From a checkpoint of a small transformer trained on Wikipedia: MLP 320 SwiGLU.
Each number is 128 + 24 x the weight over its row's rms, rounded and kept within 0 to 255. Layers, rows and columns count from 0. The size above them is the row's rms in percent of the matrix's.

# layer 3 MLP up, 320x128, rms 0.148, rows 2-18, columns 64-127
size [ 82  99  96 105 116 100  94 121 108  96 125  97 101  90 122  76  74]
[[139 178 112 107 130 157 152 104 124 123  95 129 102 143 147 110 121 142  92 123 143 145 126 144 129 109 151 124 102 121 145 122 152  80 116 151 115 103 129 112 144 138  74 135 137 131 138 109 104 194 161 115 145 158 108 148 130 121 101 113 102  82 105 138]
 [170 150 128 113 135 117 180 145 141 123 117 165 115 164 127 163 140 122 118 154 130 155 152 111 155 116 146 145 143 170 140 126  98 105  95  72 124 154 176 151 147 160 133 102 148 158 111 135 166 161 112 146 118 135 111 156 127 151 145  99 157 145 119  67]
 [135 137 101 101 126 123 116 117 109 175 120 103 170  84 125 128 140 118 104 141 142 114 130 137  94 153 152 109 135  83  67 128  99 100 105 140 105 113 160 119 116 112 109  86 119 115 127 118 113 146  98 165 124  77  97 137 104 117 135 142  75 144 167 153]
 [111 103 187 111 139  87 138 142 130 133 123 147  91 168 176 117 118 115 138 128 120 128 106 109 146 126 127 115 107  81 108 116  90 110  80 117 115 166 131 139 186 146 169 107 177 166 126 128 131 132 120 139 104 141 148 131 116  82 131  74  98 121 128 125]
 [132 128 134  82 149 116 114  90 135 114 160 133 122 132  95 181 124 135 105 153 143 120 131 105  82 121 177  92  67 117  99 140 110 123 115 106 100 153 134 151 161  92 151  90 113 138 108 139  68 147 121 133 107 122 170 117 128 107 108 133 125 156 135 138]
 [112 162 182 135 118 115 126 154 148 166 138  97 148 129 107 111 155 142  98 143 122 116 146  66 107 123 160 152 144 112 104 125 128 125 113  97 168 118  58 147  94 133 112 119  75 106 143  94 157  96  89 116 111 133 102 175 128 133 163 157  92 115 143 131]
 [122 127 154 117 127 164 135 126  96 154 139 140 127 185 144 128 136 106 109 156 127 129 120 104 140 145 164 170 126 154 164 107 135 143  96 109 163 175 111 192 149 136 166 157 109 133 132 104 126 170 150 112 171 105 139 107 124 126 121 158 178  77 134 114]
 [123  93  78 139 129 137 109 113  53 147 111 149 145 153 115 102 123 153 149 156 128  99 156 113 124 135 154 149  84 131 117 181  92 120  84 136 121 106 156  99 139 114 139 141 141 129 136 117 113 127 175 107 149 136 115 148 157 120 102 131 143 118 122 126]
 [164 104 106 125 109 122 135 108  65 125 121 145 127  98 128 111 123 118 145 124 162 122 116  97 129 172 153 110 173 144 129 101  99 103 109 176 140 127 117 121 130 132 133 147  60 119 162 105 105 120 133 125 125 124 114 112 111 132 157 118 112 117 118  80]
 [129 104 102 142  85 131 120 132 132 167 148  85 126 103 119  88 125 124 172 134 163 153  80 130 125 104 140 114 133 142  74  94 170 144 111 144 130 136 152 107 161 113 103 121 150 174 106 151 129 120 149 119 135 109  41 151 164 130 141 122 154 154 118 147]
 [127 137 200 160 128  86  95 146 126 139 149 176 125 174 107 162 170 111 114 129 139 138 113 166 151 147 133 153 110  95 127 103 125 139 103 142 125 128 159 109 130 125 123 119  85  88 157 110 153  83 163 154 137 141 120  90 135 143  66 110 120 133 130 115]
 [133 152 124 150 152 147 139 100 107  81 111 137 107 120 143 102 128 154  81 166  83  88 139 147 123 129 105 139  91 131 116 134 123 120 102  89 146 142 125 105 137 123 192 138 147 160 142  98 147 133 166  92 140 139 134 122  95 143 118 117 129 121 126 117]
 [125 104 108 153 121 162 157 107 132  94 140 148  75 120 133 165 103  69 125 120 110  56  91 118 133 116 154  96 131 128 139 126 142  82 164 132 141 171  95 108 166 169  87 104 140 150 137 150 130 134 131 150 117 157 144 110 135 118 170 107 133 112 106 127]
 [161 110 142 122 171 117 105 133 106  80 174  93 121 122 138 151 131  94 161 153 121 137 128 129 105 127 125 113  77 122 143 131 188 122 109  90 154 140  94 150 108 138  86 127 103 128  86 152 133 157 144 124 109 148 123 135 164 131 112 108 112 127 137 113]
 [148 118 146 122 177  95 177 139 164 150 112 110 162  92 142 154 107 138 116 137 156 129 107 151 165 114 140 144 117 146 160 165 107 108  92 155  74 146 135 153  94  91  96 131 100 158 114 165 110 124 125 101 111 143 111 193 195 143 104  88 159 136 134 146]
 [ 99 135  95 160 116 129 130 120 123  88 112 130 139  62  87 168 130  98  98 120 126 110 114 124  91  82 136 142 159 167 139 114  58  99 122 133 127 104 148 126  88 149 101  98 129 119 124 141 133 129 134 126 114 156 154 112 104 120 142 136 127 128 128 119]
 [163 135 111 115 109 117  94  78 153  99  70 125 131 122 162  96 116 127  86 140 117 106 119 157  99 104 127  88 131 135 106 124 163 130 128 133 165 117 141 109 161 105 156 153 124  82 178 112  99 130 130 130 134  93 126 107  81 114 117 168 128 111 152 126]]
# layer 3 MLP down (transposed), 320x128, rms 0.0853, rows 2-17, columns 64-127
size [ 94  96  98 103 118 108  96 117 107  87 117  99 102  83 140  73]
[[119 129 118 129 115 141 156 141 160 106  97 112 159 116 155 141 152 157  99 104 136 165 122 114 119 119 136 116 104 106 126 142 160 114 142 109 127 145 149  86 136 151 121  99 158 113 134 109  77 141 169  77 147 128 125  76 127 106 149 136 137  87 100 117]
 [138  80  96 127 131 150 188 160 128 139 170 160 148 136 142 117 162 122 120 175 138 153 136 129 162  89 130 127 163 113 145 116  87 148 128 116 123 106 128 146 113 164 131  99 117 116 105 105 146 133  91 168 136 127 146 150 125 129  74 127 123 107 152 118]
 [134 132 153 100 115 122 117 130  85 135 160 128 112 136 144 129 142 114 139 115  89 139 148 123  62 153 143 126 132 134 107  99 104 124 160 124  90 140 165 132  97 138 122 176 143 174 120 140 122 157  88 122 124 106 130 106 125 165 185 125 121 119 150 106]
 [153 113 105 109 155  94 189 104 157 160 124 119  64 119 103 129 142 134 143 172  89 108 140 114  85 115  86 119 160 108  73 139 118 101 118 133 117 146 134 100 164 147 137 148 133 171 137  97 124 112 134 189 104  82 134 184 103 148 138 150 127 132 112 135]
 [156 111 152 141 154 162 126 122 130 130 186 126 148 135 122 128 105 126 156 129 129  82 119 155 107 108 134 113  65 117 102 111 132 102 136 126  93 141 150 162 136 122 113 117 138 120 149 108 121 129 112 135 135 136 112 133 140 110 120  73 109 139  73  88]
 [109 128 169 131  84 143 103 111 153 120 158 126 182 126 119 159 155 178 126 161 113 202 112 117 123  85 127 126 167 151 126 158 106 121 142 128 101 153 120  82 119  98 133 149 134 116  87 132 129 142  98 136 122  98 122 169 156  88 136 103 146 133 138 168]
 [131  90 169 127 128 169 133 114 126 126 153 143 141 160 134 129 147 103 127 143 148  95 128 111 137 157 160 170 144 161 131 135 162 148 164 137 128 117  97 168 114 178 173 138 127 149 153 107 142 124 127 176 167 103 132 100 119  72 136 154 111 109 112 134]
 [150  78 119 143 114 130 108 186 101 142  99 118  61 103 120 178 135 123 156 129 123 154 138 151 146 134  99 118 171 129 154 117 134 146 110 100  99  84 122 105 172 132 116  98 119 109 161 142 107 149 120  84 131 140 172 156 149 118 137 180 146 122 121 129]
 [116 168 104 145 101 127 136 111 145 152 132 176 137 112 124 143 104 122 137 177 104 116  84 112 135 146 123  89 108 108 147  78 163 154 146 171 148 152 115  91 151 157 157 172 146 163 147 100  78 142 158 104 119 103 122 114 124 178 101 135 150 136  91 106]
 [133 184 148 138 117  96 101 113 118 138 102 154 131  96 136 146 132 101 184 136 156  60 112 126 114 131 121 118 133 108 104 181 133 115 131 103 124 156  89 148 115 118 168 146 120 125 118 126 146 147 153 138 149 121 161 132 108  98 119 120 133 135 131 153]
 [154 135 132 164 152 112 139 148 117 118 137 164  86 111 129 138 119 120  85 110 139 110 127 143 172 132 126 107 121 135 151 161 143  95 118 138 132  73 139 168 130 128 105 130 158 100 135  95 121  91 127 132  85 101 156 129 164 146 120 192 142 175 149 120]
 [129 120 103 146 135 124 134 114 134  87 142 125 132 153 144 121 124 122 167  83 107 158 171 143 106 108 101 149 121 152 142 129 141 107  99 119  94 133 150  51 135 143 135 147 139 166 141 116  99  99  98 158 161 118 135 129  99 137 107 119 128 161 123 133]
 [114 109 111 110 124 140 144 155 138  87 156 150 114 141 138 130  92 127 140 116 115  81  81 165 121 129 123 119 145 122 155 146 120  86 132 124 103 124 100 134  72 170 132  83 140 154 131 191 121 135 111 162 131 163 122 132 157 115 134 169 160 120 123 145]
 [163 124 104 141 133 159 126 142 147 129 163 121 125 115 162 119 139  73 181 145 118 182  98 126 113 105 122 141  61  97 132 139 133 157  87 146 106 129 128 136 129 127 100 130 121 149 124 136  99 132 130 117 119 125 136  98 149 111 140 132 134 127  96 121]
 [112  80 124  92 155  92 194 128 120 157 124  99 153  93 119 163  94 132 137 155 110 116 126 134 157 128 105 149 122 134 133 132 145 131  82 130 150 125 113 178 141 120 123 110 130 124 123 144 135 134 104 129 124 103  97 123 173 144 154 122 140 144 161  90]
 [115 111 133  93 119 175 154 183 150 131  76 123 108 122 110  65 122 137 179 107 121 106 100 150 120 120 138 134 163 155 120 122 128 183 178 130 114 148 116 119 138 102 103 142  94  95 141 122  65 122 130  90 122 106 147 105 156 137 147 118 103 127 109 156]]
# layer 3 MLP gate, 320x128, rms 0.152, rows 3-18, columns 64-127
size [109  95 105 121 112  90 122 111  89 120 100 112  85 129  73  73]
[[146 100 144 118 149 100 151 144 167  98 129 121 118 165 118 117 150  96 132 134 119 129 154 145 151 113 146 101 125 135 141 123  74  81 114 118 112 138 109 123 106 131  97 118 149 138  92 152 146 117 140 178  98 154  90 127 153 169 170 111 168 115 129 123]
 [134 101 110 138 128 120 113  99  92 177 138 103 145 128 117 168 201 137 140  83 127  93 154 141 125 103 123 124 137 145 141 118  89 121 111 136 116 149 144 144 110 152 119 124 142 159 153 135 130 151 171 121 134 101 126 170 105 147 158 103 127 129 139 102]
 [130  79 172  70 159  78 173 131 131 131 106 131 112 135 121 127 114  85 152 145 134 133 109 122 154 140 123 137 132 110  84 109 118  62 101  85 163 124 111 111 132 147 125 147 112 152 113 129 116 135 134 147  95 124  99 153 121 154 134 154 108 141 134 118]
 [119 146 146 137  71 139 120 112 110 100  82 122 143 142 119 105 134 134 135 126 118 143 154 149 149 141  89 123 147 155 176  99 120 134 104 152 140 128 116  96 120 157 116 150 134 111 162 110 165 113 135  99 166 153 121  96 132 116 173 117 134 131 170 113]
 [ 92 154 111 153 145 139 149 114  82 144 123 125 138 118 105  93 150 139  98 131 127 126 135 102 130 133 157 126 121  99 115  97 141 132  99 106 179 140  94 134 112 163  79  84  62 157 172 111 160 103 134 115 115 107 127 132 128 100 172 130  64  73 146 126]
 [115 144 111 149 184 133  89 117 152 132 121 133 143 132 146 105 101 160 146 141 150 102  95 166 132 144 150 106 107  98 163 106  94 162 153  77 130 119 124 105 150 122  92 120  99 115 106 120 142 126 129 113  87 116 129 147 136 131 147 138 120 130 124 114]
 [155 100 101  91 109 127 130  84 131 132  96 129 174 137 156 124 122 132 168 128  89  71 138 153 104 147 141 119 109 152 155 138  88  86 101 155  98 127 121 149 130 113 122 118 134  84 115  86 103 171 184 100 113 152  76 128 140 119 115 140 128 124 120 112]
 [111 132 149 163  71 113 138 140 121  95 123 148  98 139 145 127 128 133 103 133 125 120  77 124 126 107 111  80 113 116 128 110 128 132  99 126 121 129 130 102 105 113 115 179 115  98 119  85 115 101 146 124 148 107 165 116 100 126 130 118 171 113 151 146]
 [105 124 136 138 116 143 163 127 170 149 144 147 122 143 102 117 107 105 173 146 136 115  96 140 123  97 135 120 170 134  69 111 151 142  80 145 137 158 141 112 130 147 137 103 105 103 109 136 121  98 151 110  83 139 137 159 133 112 127 100 159 109 154 126]
 [121 114  94  89 132 138 181 108  86  97 104  90 158 129 123 100  88 105 143 109 146  89 147 102 118 113 127 143 122 153 125 150 140 145 156 137 110 109 114 133 146  99 144 102 157 139 108 167 142 157 116 156 117 105 201 178 126 137 149 112 129 131 139 153]
 [134 145 153 170 149 121 155 101 130  90 152 149 117 123 107 132 102 165 109 101 101  76 136 143 157  96  85 122  99 189 121 123 130 148 106 116  97 133 136 110 113 135 182 140 136 175 135 113 157 146 129 140 142 149 121 153  85 134 125 124 155 113 114 110]
 [122 126 115 180 114 120 141 160  93 122 134 111 104 128 112 140 170 124  80  96  97 141 140 101 133 105 101 109  81 114 127 124  88 115 114 135  88 164 133 127 131 158 116 130 154 152 182 162 121 138 129 125 110 156 135 148 108 112 148 118 128  90 133  81]
 [129 146 127 157 104 135 147 100  73 121  70  69 146 194 151 103 116 123 139 108 107 119 117 146 137 102 145 131 121  93 161 115 113  95  90  77 102 151 168 121 136  87 112 117 144 125 115 135  90 150 123 169 152 131  92 184 178 132 118 132  89  96  89 154]
 [ 88 127  96 111 106 116  79 114  96 118 122 122  90 156 133 133 171  86 148 101 133 114 126  92 120 143 137 114 108  68 106 127 155 129 149 117 108 139 127 148 120 164 128 111 143 139 120 107 124  99 148 163 166 134 148 117  78 152 169 189 120 113 115 132]
 [142 148 135 106 128 122 140 134 123 134 122  98 144 109 154 127 130 127 122 129 118  88 116 115 161 141 110 128 124 119 109 108 171 175 150 112  96 124 142 145 117  98 124  77 122 139  95 139 140 167  98 176 147 109 146 119 120 148 123  81 172 135 103 135]
 [109 140 125 116 116 139  79 119 152  79 136  98 119 132 123 124  91 142 108 105  83  98 146 164 165  88 120 133 121 117 107 127 114 110 116 152 126 127 119 124 162 116 141 173  84 138 122 139  92 160 138 145 138  70 130 153  81 125  90 116 115 120 179 127]]